{"n_layer": 13, "d_model": 640, "n_head": 10, "n_kv_head": 10, "head_dim": 64, "d_mlp": 3840, "vocab_size": 10273, "activation": "squared_relu", "norm": "rmsnorm", "norm_place": "post", "norm_eps": 1e-06, "positions": "rope", "rope_base": 10000.0, "rope_fraction": 1.0, "qk_norm": false, "attn_scale": 0.175, "bias": "all", "tie_embeddings": false, "parallel_block": false, "extras": ["local attention windows", "paired heads", "attention sinks", "value embeddings", "a smear gate", "capped logits"], "init": "normal", "init_std_qkv": 0.0185, "init_std_o": 0.0185, "init_std_up": 0.0185, "init_std_down": 0.00755, "optimizer": "cautious_adamw", "lr": 0.000154, "lr_mult_o": 0.908, "beta1": 0.9, "beta2": 0.98, "lr_head": 0.004, "grad_clip": 2.0, "warmup_steps": 254, "schedule": "wsd", "decay_fraction": 0.936, "decay_shape": "linear", "final_lr_fraction": 0.05, "batch_tokens": 131072, "seq_len": 2048, "doc_mask": true, "train_tokens": 695300000, "steps": 5305, "dataset": "wikipedia_en"}
Each number is 128 + 32 x the weight over the matrix's rms, rounded and kept within 0 to 255. Layers, rows and columns count from 0. Numbers have three digits each.

# down: layer 3 MLP down (transposed), 3840x640, rms 0.00808, rows 2517-2598, columns 560-639
# up: layer 3 MLP up, 3840x640, rms 0.0164, rows 2518-2598, columns 560-639
down2517:180137217093175147077100152150109123090102148148105148176132089115064194136107092106186178080185123128134092097145071096127095105161093040134171101111111083135141083160052135138130143128123166148113121135157123159096090133130115135122100096
up2518:073101110144118126079111049155114075173133129081097153138191103156118165143136129134203158088120193105123128143103090146120131224134103153085112144106122151128116168088088131136104096084151161149105140151149098127147118145158104197147075146
down2518:128117133105048095160135162077122129092114113145101117098136110155122184102131111127107126073136127124133165120164069134115117150088107113079235086115124162131150153144103136096118119063149121134128115106161160111058096152108164126106128098
up2519:133197148136080107171132130122111122148106133190111136113170112189138108101183108196134184124152111120080139175116150155136090142104110105117222130147108130095179117146098153093160152128135076098121114110131177152065093078151160107111133116
down2519:104072112158126111066134131109132144146081124046100119032174118177128121126135182123108122076103132087105150048102139119108125055142189202151093072149093157151131142111128126148142087160166139120171133162115068093111143156172136165151104163
up2520:107146114148127098115135115180103099100109129128183135171132073169152109153125162118146162139173120167128125125169110138140128133153159108123085122137101127100098155114113097202125140132115153124081138203062124116134182158150192172099137151
down2520:078178170130142158050126090096121093138165118107165115113172179142178089192177167172159181111124112163140093095082195186144120181091142148167138179154143092105180128160144061114109138142083123110145131170107170119151129163144139190140137134
up2521:099078139164130144107205154127113114074143134154137114106102116160132093129171115154149171114100158170097131127143126100138117195105119150117143113098130120139152112147124203117102112155168140106115114156052051083172134133141146108112091092
down2521:119141156100119195150151138105135088127111162103081195086115120083101115059161091145143142113144136148142105098112108060100124086137101105104169119145180172128157077137050158083076138133174137117117099112151148141151099130114164137109149126
up2522:096089069126117118116128104156126105101134065086113084098110105201157189162133087169106119073090130082187142147079154190073119173119188145066141129081142129128145113133130146154084113100125131120155141139123151064181128123109122174080143128
down2522:134147116083151154141095112149116131146146121168126110129173149087119081176115127105064091170170111146151165129144106119147110152136098140106111127145149164123125082098097162191168153128158131166106104110066196149171126129114098197119158141
up2523:091101196143163112136116079174150089160046092144150112113113080110053069142101132131125074075082191201124115126095164134105128169142180132212055117113106120138177123108158133172121125114104155105114143116077169156103113200199136160141102067
down2523:164180154127103165144145127141131110165106113108171121189124147182145136108107095128103063178128119185125123088096165100068117132134066139135079124095137145136106151113151185133151102095121093173153127148090149192163134133122107169140162146
up2524:136103141153119138145154105096118148106138140171132073124153123127105092159142151248168184091133139145122161181122160103083152143110085152168162154105109160088115114177074152146129078160109145136189119113072082130185127143156104165123126113
down2524:140114128108103130149111148085105098162192161136167153131122086210162129145161091085151163159144153094085083152142125128126125178126159093136136137134119126126098119146179137146148111069173131120106130123119127165143125098078154154093156144
up2525:064160122119128132151104117083147159176103186146098088107120096125191125161116185117164141068106124132095143128149090134116104106102145142154160121083170138108111169116132179239049139124099127160148135141114082132102071155113163137120138127
down2525:131147137069122130060087116175059056191123113132132125164091132083168119148135163180164093127071137140078100065103188132102111142124071207124153136091125121127115183188133146136132109170152171109112157123145087173149155144101175116117178116
up2526:075131147131157102089150123129140036136102113167141094142138157091087138128113085140069114160151131088189074089117151141103086102151095145130151155106131125065103137098094124115032104159170071193170165125163136159144098092107127122131080086
down2526:054117117099095129149113133105149095169093149166108109084145087100190120161152142117133149141152134221134204127158128141176137151145117141110091132124158077123090109141133130116148044071119121181162189172107119071136138171135073110129177124
up2527:101121137174138161112127115175111137131170170151102171143081128125111045123074153141129152168114145146109161112179135129103111075062170150157173141085122127139138169151090144091121125163084133154179102142101132175167078113183100146100111149
down2527:142136137150154152118109186132166124112100097107112122109067077167113117119103158191129159088087137107103121121155062134116096140150201133193094121140095112139144136116183161156133124123079127102202153135102080129104211165146132106208109182
up2528:143105088151095126126126125118113151119129128147118109140129125099092168134166140120133163071158079154112117168134125116135140233042088137106110138102161144076080167113117070153113131127135100097178079146117182201137135154134161167136103097
down2528:087123138158167124093115158103104116115113137114130173182144134126153135092134118100096150167137134133140085136138151140134042147089160107086170109131098169114149069100103110126103129171161122150118146137144124142136123079117110111190171055
up2529:145107159148088119107121081127076163185149089148137146101163122158150159125174157153152113100112103111148146133157118102141118137188133187166175111109161146095115175094181092154127087139127152108136153119146141129113115136055085151204100093
down2529:110167113161129097121149181102111109107154158212163152106155140155030191167158169108142150116138128146157210099132187127075134151174157132134146110108093151141169141125134119144149145176137160083059093168112180135102103132116139160131106154
up2530:048102089070146185131165068060152178124162100129105159143096184129152153122126139132097159110128152131143115149124106079106058130170138096122114029162082122107121126108100151152121072154149137114098130159070143115133182145108179113138169109
down2530:147119099125150154048078114107134070154148168154094132121122138080160121136153074109162137095149175152173151116118141172119110133164108151139115092121089129153117079099078130149163141151087152202070125137122150176062103133149163161117101101
up2531:136121074120141137156186172115127117119165148090163077084127144097141142164056166103121112135090098101085104100139122135135159076164152097191105126105069147086123166083120136136136125042168094111099118130140055078123102127149166102120053136
down2531:135076102118140092091160124102153122127160111093167143144132115104130109152120113158076108147115089130167085110113082135134113120132106133147135108110097114094097131171106124102160086094111104118109136147100110115145168159062073066166115102
up2532:105136145068102126161121040113133091161159095167044128108102078064129122177119132088146118155149084092139100118138097077068113117120125081186174111154145112147167114125047125112148091094139152110105111137061089096106119153165137115169109171
down2532:137118090155159139092120103116154139094143055124119153070144140134099117106118141175146118096098123116162221100077118109107143111113111074165075176114155153133106124134127099132141075140101139163149131101041120097156104114157126184104142133
up2533:135117092147092144140106132163124120108093122111187131200164123136117117131170086132163138080135113121129107098118066091133073130139074143110118088089160123100103156142125105122136181153133110126144106207135135136065125102103101152075160140
down2533:150148128143160148154171135115049153053171126166118100178098115124198154114113154112115116123080129157124133153199148112141232087081133074139149180175154150083123154143115149074142144164120129090090171144151155107108114107138133172123053128
up2534:130115126138079149159122096113108107137136150101123132117103117154071140105148089182174157124190152102114191163083120169178140079109142122120106157092137114157183089154118095075101147104144096115144173152089128102169098144171164082193152143
down2534:074135160133133062170079150137166122138116144117107187071112067147170135167155150145106128094078142158075138135139216097101156104147111176121152126144148139124136123202156181162073102153120137117173133100112127095111099154136157141143136141
up2535:145117154129116148242103102139160133166080160071126098136132089144159095197100169157085124108175078094161123133119148100167131128104122099136106094135133141178091122141130129121160151096113113135137110082091101098129108143185203103131108129
down2535:132167058142087124102127159167087173176156131173121128153022197143166046189075069151132129104045134137149103090132090123154157163095046130119130122146136087129110142168142121071101216109109140184132161129130194090148148109093081114128124155
up2536:105100132140088153162135118181144171099071119083144093148123124090123158122138182174093106182098097147163148136094101068090138121100141086137103067103108187108134125149189152132193141144074162145124138096112067114174095130137168087149108088
down2536:129116127135159111165142105126091081126108092135153132148155104130123121130174150150093177122152148129096128125157153071148102143154099138138136147154122089146066093171148055133126096144100161128153107181089158120140165115171082133108145134
up2537:120176147155152095102135090147137141108135139125129079117166093098131110114094131094168133128148147160100127120119171147120132106096097081144115101082051193140182125117104122087166097109095117150131166198125122085161143120153059161137125095
down2537:131071114173105106117088086137144152168109128107144075147122098145140111103186139189089094191156169117159142098106140142122115154126138111155181139075095103186104125122135134115156112186124116146142144120099146098103185127172047130122122115
up2538:139183102107122162105141134171047140117174135152104141097121119148108103092173112122073187128127173104135146116086119140149094107050162138102235108114130163114081187100125090140078076083138119122122129096075151097149090163098110137159155159
down2538:175153069119141167145094161087040082099145120107109084144154137094180144137118120142169069145138172121147121085167132137056114105101130158108135117093124177140130122133053108130170108121105145141100191155150112116149157123106094108147134093
up2539:113109072119146073169143110149147212101055189074190133116128112068094124142136198087127143136109152152142109139168118109171099116102125149089092150126109118113141135131110086166125112119136078094090107076148196064075163106152145139097079157
down2539:118101131095115100142154105127135095123108135150138117134103140092086117145117180140115142155153111084125137112125191099140140139112078118141135157138126121124146114016100113057123154089111193125168142150136130178115110148099163188147145099
up2540:130072140175117150111125102132135116091118135094127125138100125121131142101159145173133095149163122132147052151125155157184169145177135150167158128131119158109162107123143131159164087142089151146109165139120092134114090120142094124123145097
down2540:134130148128112059125167126097060120154072178132108151072116180145088142147143094147052158083122140066094104157097115151159147126126196052119062179080127098106118160112082138188154165089120099137104161119090091196165191106207115073102066150
up2541:148209068118123140140113095091207136065110127137105177132188151101173139107148070092147099102107121113076116101154069115164110214115158141107130126151059119081119073181141117205111100075111141173158123124083161169122155170137150146105102134
down2541:114125145119085124093142107160124081129107104156145114147095139116106128078124128088111114141138178102104112195104158162132117073175080159134135166177146140195190125118089134160158099061160124137167121126163142104161140115181123093041149146
up2542:125122163113151115117108166098159127117188112107116096113089173091100149116102110103155158211149164099154150066142159195101160126183147134198124093163134109047128114166141161171113082099120108129126118104165137155128142110105180064138083116
down2542:049127125125098124162134183149093121050167112116160170166104181139180110114135130092136164090155122122107172157115126112135088077085114141077104096096142099112158145070150154142147109141148121183169132144088101153106137087128101101099190107
up2543:082135124082043091104129097123135172158140146137153094162123104150103117089103127127053097137073097130205170148090093162107111100123138118143123126110104144155154116110111139154115157145118110091143111078094086150156144167090185180195111196
down2543:149141159086131141109189091120154082168183110193120147131141121150103146067117103111120160130109141128117114127138089106136100163102110193123136135149088128146108068082139093100175060152113099152049102152147173085103071076063144156091158124
up2544:195127107099118086145110135156160129048087139076166147107134166168167183174103177110180106138135112168117090117139138121154113140128099124118166139120139133130111122073090112104126150126123190125142134069133141117135139134153151137190130094
down2544:085128139128162146157071171186080173084159123091147063111135132069091122115113187120173197139154129127116178135072163094135051084119209118178098150116088109142117109101141109185114134168167152113146135123143120110190152051109160136122181124
up2545:104155108090119036141107173128137131113116115074104220142138135140142106179107126128143160171148127142154118150144117125110153087095138135211173104122105177133114149070132150121184080120127110104088208134154148097094144092149130144153152168
down2545:141133195096116132151124170064153123190119122084116137144118113124121171090091170190116120135135089093145149131100130151136107161085150044155121118110129106097174159146121072136097013117166208111139112123085144135098132155105145138159159140
up2546:118105158165052137139134126116190107110136122128151146134146090157178086128162113134171124104089171097091145143128088085098173164150116100161160108101070096098108083130145102109102157120189103141128126144116119127164094126102104117131094121
down2546:167165182121101165096113167105117107124139177129127119048131113139096152175183155124116142112129100143036113091126104159132100151057139148105101106114169116137087139146145122136182108117158139081171111126165169142118102088106113143161085094
up2547:155091148113114112070078122056182153170150100127158094148133164149129128116162102141141084137148155133053118134075091158188142131180145174116156139110130074093096115189137131167151152171129215057128140120140063123136092106100114162109112130
down2547:153077166144155112057080107161162112135052127082166102119123103116085124104173199131099102157179088090164102131176139078128115123128146062184151140098097139145207109071086182150153135118124137157116054067132089116166145084162146131085127165
up2548:142078164117168193144136121121082100121096159127173116196135054127152138128072120136108130159112128114137149137156141133141139068124134148128079154126140177114174196101084135113136120114159133152165070131127127095195092123130132162151153107
down2548:160167162123147176101050162144084147144120113108137124152087127075160133084065068166188177163189128129147096125139158124145152119104064131114090137148157119136148064157134161127131131104129123093092132154093091113159158138145161138111123103
up2549:076146151132107157162107104168121099103094151102085114145140115114088189080142143104154084091143172190115128173073189143155141179155147134078184150142117129117147185131134145087126091194161113148125116181113184081099083100134050187193142109
down2549:158085118124159141139128142114198132106101090118127177159105156104131107140091126106131131114153127143126153070148086146079174084156148101132224111139111110132168050137187132144123082164149182133199093102107074144184070151099155147186142147
up2550:152177123150131121159129173087112116099095147092139117130107147120136146104113103076143107135119181133101087183163072177124105127083118110000184146087096172133128190188138102128117098154123124085127101099148114115101053121142078139087150082
down2550:124147113133180108134162098178183125121133108109085129121114138158129088120168153022162105064115198078179106086175191143175110143155128116147218104101136135102086122031141149119136114123191104177107070153170112167161138173119099121155092089
up2551:176134127143096158145101155136195176111186129139131115111133100186123163130140145150109067130145097138159175160149089087144092116135151097157101135148144066108120126105143097161081180162133142162090117103044139149159115151099123112096153096
down2551:124158137154129182049098162122155099162169102149152150176059078119105153165071094104124144137097106144140089104179140084135175158033094091079086104151169146155129072100152123117107047140140113125140121136148132167119106078206156148187154165
up2552:098117109192184140126192105135096138167109127164157109128069153160148097165143088169134104093108194142162127046178084125135124132156103115113134095069061141129125142112151122165098124144133102149135089090116137103119107152144135115070117148
down2552:109097132115160109080120128169138169143122136142106141193143146063134122125130142112175134107146135105089070076128144134133132127150163068107162129168117082114160118129137156069142140157164135129110132139087087162114083143151134137150125122
up2553:142213126179137048160087093118166132139121159173091180110081126166138108122165146089149141106107108161099021204152122088133115193088111149156025135117086091197139098166133126127226156055165104150110117102103160120101144171093181124050114100
down2553:122141155150163122112146133159153021093105102102161154136083180159141132127131117104128133083108158120125069117114119148144113103149129067132104149162141124176130100122131146132131117149146085119103075147083125131088175067207048155134125082
up2554:113123138139148109150120083070162153127153158141165119104126160111081127149182123178135127161131089086089151127194137122112113105092095167160084137206056121131097162180113111108133110127153113122141088178020165094124138179180080158224062086
down2554:155118157156110166128173106123153164126155107128176120117110166093147111089166162102100114107179111137102089143130105153100150194116091171100137175136173102086125120099117101131141132118114159083133138135121131108181126190150132160128163171
up2555:094177150107121073147141158176053059168098137185170102140121118098121133081078112124068088139110153155111108124133086139119120112149122138103154160120171134082111140096116125117124119124101115101133098133148155157081099138130142099143193167
down2555:118161124143097104128162088066137163089100115119115111166151143183130171090127119151170082131081124090069160085190115081074119156144119167146191166138145087078135158103043168101071102113109127130176105176100115105082190124080096105153111101
up2556:101126139130114109131120146144135161143114131165120106180152078178175118091128184076172104074166164135133132171068126116119095150122186129100058149069153159120132155159196126142139139195087102177068035176080114151163097103177090106138185102
down2556:171094120080068122103126072172166137133082124077099081029135137173121126115124077157115122142028141154120104103135131151099125156144107205111143124149116165116147127092127085163063156059188076124135097120118100125115166183117102120110091122
up2557:089143136162124125181151101135171086104149088186113144067129152142102093163138154138148094113177155135150111160127146179176177147030109140137103101194136132143158158185137103115133136103132145145124103152051137105149132127099108058162133162
down2557:142068135141085097152128143096126186139135159195157158182087166134162164150076148135104120172135110148119167129179146085120123157134141170156080083166113108142126102152120116119225146144143222127169087093127143112104128174114104157089155104
up2558:138142126147134088099089148122160146097157145080198120116106098149138155109092107083119165128129163124161177094090140148131126134121182141097044098118169089122105078074142104119056131177142094113101096108087134163128080109096100091082135123
down2558:072110149109118130109134079161223131122130093074107120122111168164122104113132163127148110057081060151075094099173079110131122111103115130139114085119147101137134154191198144141209122118160131112154112113165130111156147119134160134184128060
up2559:160114161128132185129100136132079120103116128130112094113113059107143145155106094134054113151115098133128149133160118131126117137133188115112110079086151145150125188113129116156104112079104164096213114085148112130136126144166161119114111199
down2559:121102154044115117173146146151165120132177121095179111158134106092099122141125109053149110161180179150137108144110098112178119106163134115085166115110097095151128133072137174132127152081127116172087116102094119125089129148103138137098098091
up2560:117190109208068115116152103134135174057111107118087156137040156148154076107196127102132154116073059166054131092149146118163103120122172144144160130155095132098154061128091125134137149132111108129136126122137158139103138090096096101140114080
down2560:125113116106116110093158093125090106182151147107142142074190143072147109142122148111160127129134079119070127103130161150132112174115212069118162122118133120140110143101128099140099082099159085144137082116125157043096096111104134121093071171
up2561:100110112156136194125131133096114163075095159114124133081131154132169138099159100113106182147111110173147102075082150121170067123091178104144121114084036071162171154087053117127077115126111112128110104111164154054184135126159158127170155102
down2561:148145115102145131128109144094173129090156155175141097182131064147060190116060151127046170113128094127086165136117115165117156169146148130156082107107123167202158131119090094141175147130115082187090086139146137112096180115087126081127133101
up2562:105132136116105082181112156151134111116167146085117083165137119159073135166133160112098117141092167130074092077148151090114116167097163122127083145165089102152124053099107108114114079140145129106164174140062072140133160075180099141141150136
down2562:125142066097161134142139123174194105141113113139129188142147121169113118151137113084108145145126049150116167060121090137127162065111138122075118113151038095141111123181161105118095149111078093103119068096166145121140148183124150132131092161
up2563:144145062084098164163107110162122126117120071105083120116185116158118162102144091088182171063135137136163147122095109119186106148094093118176172151101132114129151093066132146108170136172154103168151188150143143104123155081159143140097150159
down2563:109158157090199125148110091142147158115148123146097134121136125126132136079137153196108131137114131100115150150150150122112133152153112126107124119163071170098098161170113101116137088109078101107086079118149108110151138131176132117159151078
up2564:184105158127118177166170171131110174111132114155160180145130066166179049130159165133149086128107180157102169152101118154107163084190088157092217110094110128083101098106096141110145046094056169101115085101163101131142130112102146189143096141
down2564:131070168108171159207208157139119106146088096135141140180160151118113127024174114166170102168182095063113071161128155136158173162177175110072113122104123118121182157136114122094104096140126112145140122164080147118108134175141029075128110112
up2565:078128123131120162188092148149151147122085147110066098110176130110173146131112126143109146118168171151124155074123159122198063142107168161120168068076070112110132155178184140134103178197213116147075089092140156140087089134076136102138113098
down2565:131116121144150125106066125133120114136172121152112146090198102098054110116137167157100102097149166148174192198161155131125079136152141157065154123141158099128141128158110158105088140148114155090077164131142110106133071117131092128129133130
up2566:140162078116090074199117181102107130051144135153128135138101107164112136109170162135119135111151151127105120140115141101131118106100135089155151149114096053140143098113154080138154134132095133130084189071063183144148104136115135086094073116
down2566:110161079147127080054145136120146122132151124085115132140124191100103169115061092115120068156147108182114135172147161069149109115156094180138154111167148139122112101188141192054094111086163129081163109117135159117149145117088091147126118160
up2567:089120142099145065119170130147114146106087117066152162080142158155090153115114120093162126125162154142095103170169107080149165137110192138131136111084128090156165178157121190136151162098128083132079179090128143138103072177120151212091134143
down2567:134067103189104167162115130122170155133066134175107135095046064062100144094132134153101101151104164132111179101166096157146107137101138129076156137068171073137120200063117125150149114115130117056196087169133134083154156148192166118160139140
up2568:180122164117118156167099106130110166131188120145070164071102107143158100129115135149139156161161158151154141108147112141126135212116128125146110104128118110127129101150142169176106152135145226088131190135111125136111129129087093127143164110
down2568:109102123101150096167156138155101098089175092094167118186128115098173120132115151090093129049099091105154139081108181123118135099119142080024111141111137171183091148209133084149151115143122051145080080100173127129161129137146125113138148164
up2569:083103121182149146173147159098145158084119161086119122124100121136095054121178116148141146162164124141135153162134100209131091139063175152147168123117151127099109104113094124160088115135178105057138161154124114141093125156026183121115080114
down2569:148161194150121089094131096147088152156117147123200083159151106109158180188141145145101126087150136119076122177174124127093138114155124153158145152130134130119198163130132099189145074178130161137134123120075107081099173089175135163099123151
up2570:087115143117122099119087103077171129121162130159117145097105096178097153077151136112068138148137131168113157149112090145107087110112177151140053138152124155109102127142179144187111119089071123150129121131118168156086129144095096169099165110
down2570:090100151117141102051128141120158122142060113164100130161097179125147097147142146115100097116076086122131141115106170104137090142073122186119103123155118116113116162096166177154146088140151140158094112138112125140150152179102154102153124147
up2571:137160152113127141170154137116134103173134111109079116122163118146118123147096117123141122086114131123126089176074145144114186151086133144116160155134160195136147104122125137164139136122136114133078145155128122092099120138159106132105168115
down2571:172100098117110123099114105102120172114098156107135140103119156068130113156142107168109164126132136153131142168152174116150101129083125172132111149117109095137120080151187123158103096104153108117136131153112102151113185092116066116179112151
up2572:136080122150119116110107139176141151113085116088128094112139122121115134118128178151141092150192106141136129097126120106157087135108104092152128075158137101151188114103124069144121101156181130133106156156068094163126171176141100105137157146
down2572:056106084121173113127109121128124138099118176190102170073088151089188151111133044096180171068128137120175126111155080136147136141085087116091165159118106109121074135095128166072086178138180126123112131103135116077121153130124127116071140106
up2573:125168134126103134126123145116140137146151137148100141140188224086071157164203112098153135139071151120080008198168176146125174133132114138142158221140143159133171137177091112088155105149160097081074093101190075121105126178119139132125128166
down2573:098125170138113118206203090145104144067161070087112145134168093137131145139130085138145138080169180162132155207123124102164124149106125156131150110121132112127084128100133141120103091144135143167120117150152149152116153158080079139203132122
up2574:146087182116067124105125172171122117130145141104124153118148134105157097147140127108132208076106131149184151120150105147128119118131099135182132137119161126107089132130128137117192172131107152173178104165157166127200163093102172167121173102
down2574:119111138111136144148193130117150186102144142088132102087153111115178095103090139121201140178138149132114146145079079117137148164114126116127098129142106146159150113146192144121163117121089107133094102089117120058135137152151210126158118177
up2575:189103116147106151150116107086132182112114146135162089074088146134146135139142102078164101139096144125125087098106060111162138162174127181160053059172117093107090109122216106166104126094140129115175165174089136141149132094101086107116134108
down2575:097146189125110203074179150105160149110118157116122123136130132102144153118105104119189111104125162120154109107155187107075119152166145159088137153174142139083103103166137106104128138088109076116147100142138175114123165136103121163126117139
up2576:147151105111133065084092121113080126082078132113166128118172120155118079140115127129166152176129081131080166125208162109121131114198167153063120147140100117111126098118149137078075168155196159112125132128075118071135127102120116170142172168
down2576:161113153122125138108130128106152104145148140078126120134105120116214151136085103138134131150092100146132081145150163160118137126099138173146074171118170110063181170106095052178163115173176127160099137098090099131137143141077153167133096166
up2577:132200079119120115197148181127089068062133136156143153133115136135144092153146075121154133149080119100141120141166172166150129188145055064115139117074135128109126196119145159132114119154187138143119125121073142093166093169123168156115160114
down2577:172121115164153103119094112077118086137161128115100146113148091108098108206126153113176111119138148140107131098122113162157100162142139169132131154087154125072100139096069184090147032148089132094149226182172096146155137125128148096163084105
up2578:100143094139076136159139104102108135130145143162112196111136153130110132096110103147135069107126149149116111143169116132112070149102165081133137170133150085110188146115124133160164135128145103107133125124200178146128163119116150101062132140
down2578:120190107113174144134154070080128143113173115162104075169130082163122123163160092142135129144104139106091169131185137156143101114183138136163107144108068158103162125082103105162125129106119150066136106044163100075081122145136143143114077133
up2579:142143110134063186148139115117102114085154131131157133130169142109089144116152121175119107120100158141117070132044169068156120105155130127134094149109094119138086089136130079139107148140120156091101106127180149109143136070062113127111165131
down2579:129125117149148095163097155150143139136129173116134156079139041163118127103144122086121141126123097056112107092172136119181099158151128115135149121139173151168182179090129124094156105131152123103139137097156106118115135163124105136111099077
up2580:134127131053130075190163064149137150092107118096147127110116154124059103093153138172131066117119210114127095137106101128144074070121148173124101168174095097070151116141139107200153129106138158094156198134144146127095103173141174049135128108
down2580:137129103116179072133095175114053165141145102079189152146093116118050180160164128066105112157173172092142138203152187112165054164160135096088129189160124148112096112073202090090098094115209146135198155166103121073072106100089052082102145091
up2581:149119172152135099157205085159059119126121166058085152120178189118173144122100138151121143105153120155127142105090129147157155140100172191160159110072157132129074098087110085080147107069162135129110170109098161140188157081141081198122075149
down2581:148137165093108136145094126186168117148127123082118144123130116119178125155178084139070047106089143102093192139098169070126135144119128123093151150165162090101165126122141150174141147075122127178131160119075149118191155119133189168177154076
up2582:135151162118150123127079149158120107169164105107125156127146135087084081137112187150136130084101156153157141138146156153134141090102112082173138153124141126119121101201134081120149104154093105149070127119059173221086123094213103063176102068
down2582:180112115144111127114084101146134142065177135152091127081206120113119183195095108126128147148118157166183147189114093109124103071165121104142164122153109125073170133081191066136132150145148155127150113143091172069125113103139150139090135184
up2583:140181088115158157127111076148161194097148116170148128070166119095154106123139108115201112121107130102129085123097129092130090156109116142139150125097151099126092131105171136161058127120139150114116175055128159131156117093129180206103210124
down2583:125151061099109079136073117138110081145104071061235142180097139159137185074056130153121106104115151189169115180105140129065164133084109093111118150131059107103171177107113159179123156105164114090088156177147105154058139105129106100122129098
up2584:110117171135109101100099116156099127161050133107116129174121088156121136122089111104176105087143110181126117106055064131126127080152134137149145155141143105154134107130142132069144107084160129089126125120132121100108123160191102090152162077
down2584:102091100123172106174126193132153149107117178130111137140033128163141121160092124125147080118104053148127171158145070120140142156038159141050138129127153154109142180099107151123143106107129064189148153125098107141140085063134190103078169100
up2585:188123105157140101122167147152159183144147152090188101105160136158096146120108136141170150124095086186108104156154130138146152151091099126106141087088147147151117146137088173179207158104168075167132133123151127161166091186127143134086096100
down2585:110179166130122118103087104133180128126124108131081116182126138152142157146180108127125130203135109142096125162135142118147083121097169116180110122112178159109122130084151148142113112189145134146110125130152145119114118127093111088121113130
up2586:112144102105073105124137118095063079124135150163147116109112112106129100148186171145176168147111101140108126168056124205111107103097118121147085112153151129111159149120174149063156152130147134108129165115131161071122106079088119142126102144
down2586:149088138106114175138124160155130096084096090175126145063077142120144150116194131111116186081166144118115113070121158143124127089145091119108159086115142105143083081104167091169105085127146095126138071096108148119169136137092130146158129114
up2587:084105133155153135139123158089083151157202153115093105143052148150114142150149133145118131108103082149111068140115169118143105034135163036195104116104122064193192080181088126106158113154153159164158142167163166164067133115163018132100133101
down2587:183137125063118106151131135159076064115174122124172150118106035112120118135134131058128137144069122145114137112150148114097120140172067167144200151107107104145145125089118151126148143137105141067143162159115104124088180126096134116084183155
up2588:123158130097163141108148129098176163152134174122098140189113046124100147162195054100131165105158133113125124145120177160133084130110209099153094067201163147158154071089169065128146147140177117209109116128159158166081052124157189097160144111
down2588:077153080155124146139169107155081113105068120113110090118134113113140130159123124120161191083110114160202091122176157082135067136136087175130134117137131085118144129138184109130132148074165170111089155160090111093166105131145152129101123111
up2589:036078094130115166076122152108153081178122127150123155148182141187125104109115097139206111149109086137100101138193147188124144170164146136151110176183152145102066131152110110147147129090095145131079113139099111152089161171131121169152151121
down2589:159183133163100140162104118138127162122073134144179158159132162098094132122159124120147144104097143151124142129093139155087107133076140124088128104104167097146171071155099130199146150075160182143130091119114107111134103102164152139098186101
up2590:119131087187132181139148100120161128089123105161119102138075115167091091092163141109105148083101112117107165125094076151155097130153132130201101133094152130121128072121149082077145094183215136159102116140152113099165075107141154109140146136
down2590:134093154115180119098144134124112128181100182139147100193115099139147063163076108146157118156140199145067123097175108154110107142092170165113140139116120122174117100087084128131182159123147085201132128150129101199074128105092061138099140113
up2591:115177122157101140125112079144146128095115173110098132134127111102086135130134126159145203140086120071078122097085148131096192178159082141126105170169115077129159144128087053163133045098158121071103095094085130097160110108107088105130124144
down2591:150095154111132130120165098135120175139110146071114154104187085103153141168157107144122121159151104092142147123185125126126099152148098128175109096147155143106111105148151076131153161096142212119023133155134137102043124154150131130160105126
up2592:106140101130079128127124116148112203140072099130117205074081144064132161203140177111118113098179153137124152119134044127116126134158121100130146145108134185122094071180184078084163151129080064137089100075124165082114071184128100130172186130
down2592:154117145133132154072149153084121103136096109171087067135134169133116104105159123176106105109106131108094141145104131176116125136163094143171127107104140123152090093121160140103115145080148116121180147118135124076120155115090113122119089138
up2593:172135074154099143095146120175148150120135165181149160108101112093185136087098118117105082106107148095115033140179138098077125157105128117128135073071118129109134083039104105086142109114103127160175152116113132062168152107081151133128102155
down2593:149105194130086151131064164135098168085105117076145143108105192044116116077139146071132117120143169180199142099092056153142097124064138081114147145137103043141146181101151145185175148134146115134009129130137173120119185127134128168103146071
up2594:157096145150193149070162169156050182091164106169086125097103094119153153140101133108150117132126160137083079171124143141156130117106188100142129099084157145130140151137120156124156077119166168112207103132166079092137161138141185170146092143
down2594:119115126123133143120140105097118122143180180076098159142099105109213138110120165103156109096142130159150120092118113100156168105122122126130102136182135157110120140071155140149117115168115164110119095134196126086135101172126077117126153042
up2595:124100164141074094140141142110166098081196083188161070153112141094066099119171097129110108208134140116156198175125122141152141054114094114180070133139125135117094121150117155111135123114148126123163135175113119134147185112158129145097108146
down2595:119220140132123134145163166156146112105109147139155160084155159148132137119091200063112130076145134108160108093120105104135156124098138147030116119096161115106107170167132155151076158146063127167128145086174146163117141166110121070131153137
up2596:112119119182130106209101180175083149176144081072149112086086164129076178131142136135173169119161127163154145132139099166089145125117142097081177128169176157170057122121128153097102131133105063060141159131119168149129114196138084163157155169
down2596:182109065133065175123072143120142152112146163134090124169123137150153129087112063138146107124139106166148082077147174166149110142138087120153128104143151135131133086117141140134197146107090133169064142151138119163072101134113138097206058097
up2597:113087160136116082138173069142149116168072103053141139117124088141147139098137157116100144106141149081205153062096103111153195120124173111204094124197114090090186151165145101097142121096129129159164088096108114099153095107132100106085124122
down2597:112101049150111113128112125101133191161134164166197103131150157122178150115098169115189126147123086081117140119127153119080127152121146155131086141141123124125108107101156122141153173088194149145146125132150202142075137144068111129139143130
up2598:116041113095092157088125166187103095109149053101179146158032088114180124146151176139074093094128148137134172139128136158133170058148159090134105123137098083147205142141175192151169142164141179152208098121119133122138156128162095160106155143
down2598:108102051110148143119206159144132114157110121134137062157186209141199104102108096168138172139134064117167162161119103129117163152144179077131185134088098117128110131132104119130108138097146126136108109074116157169139169114071106122175124138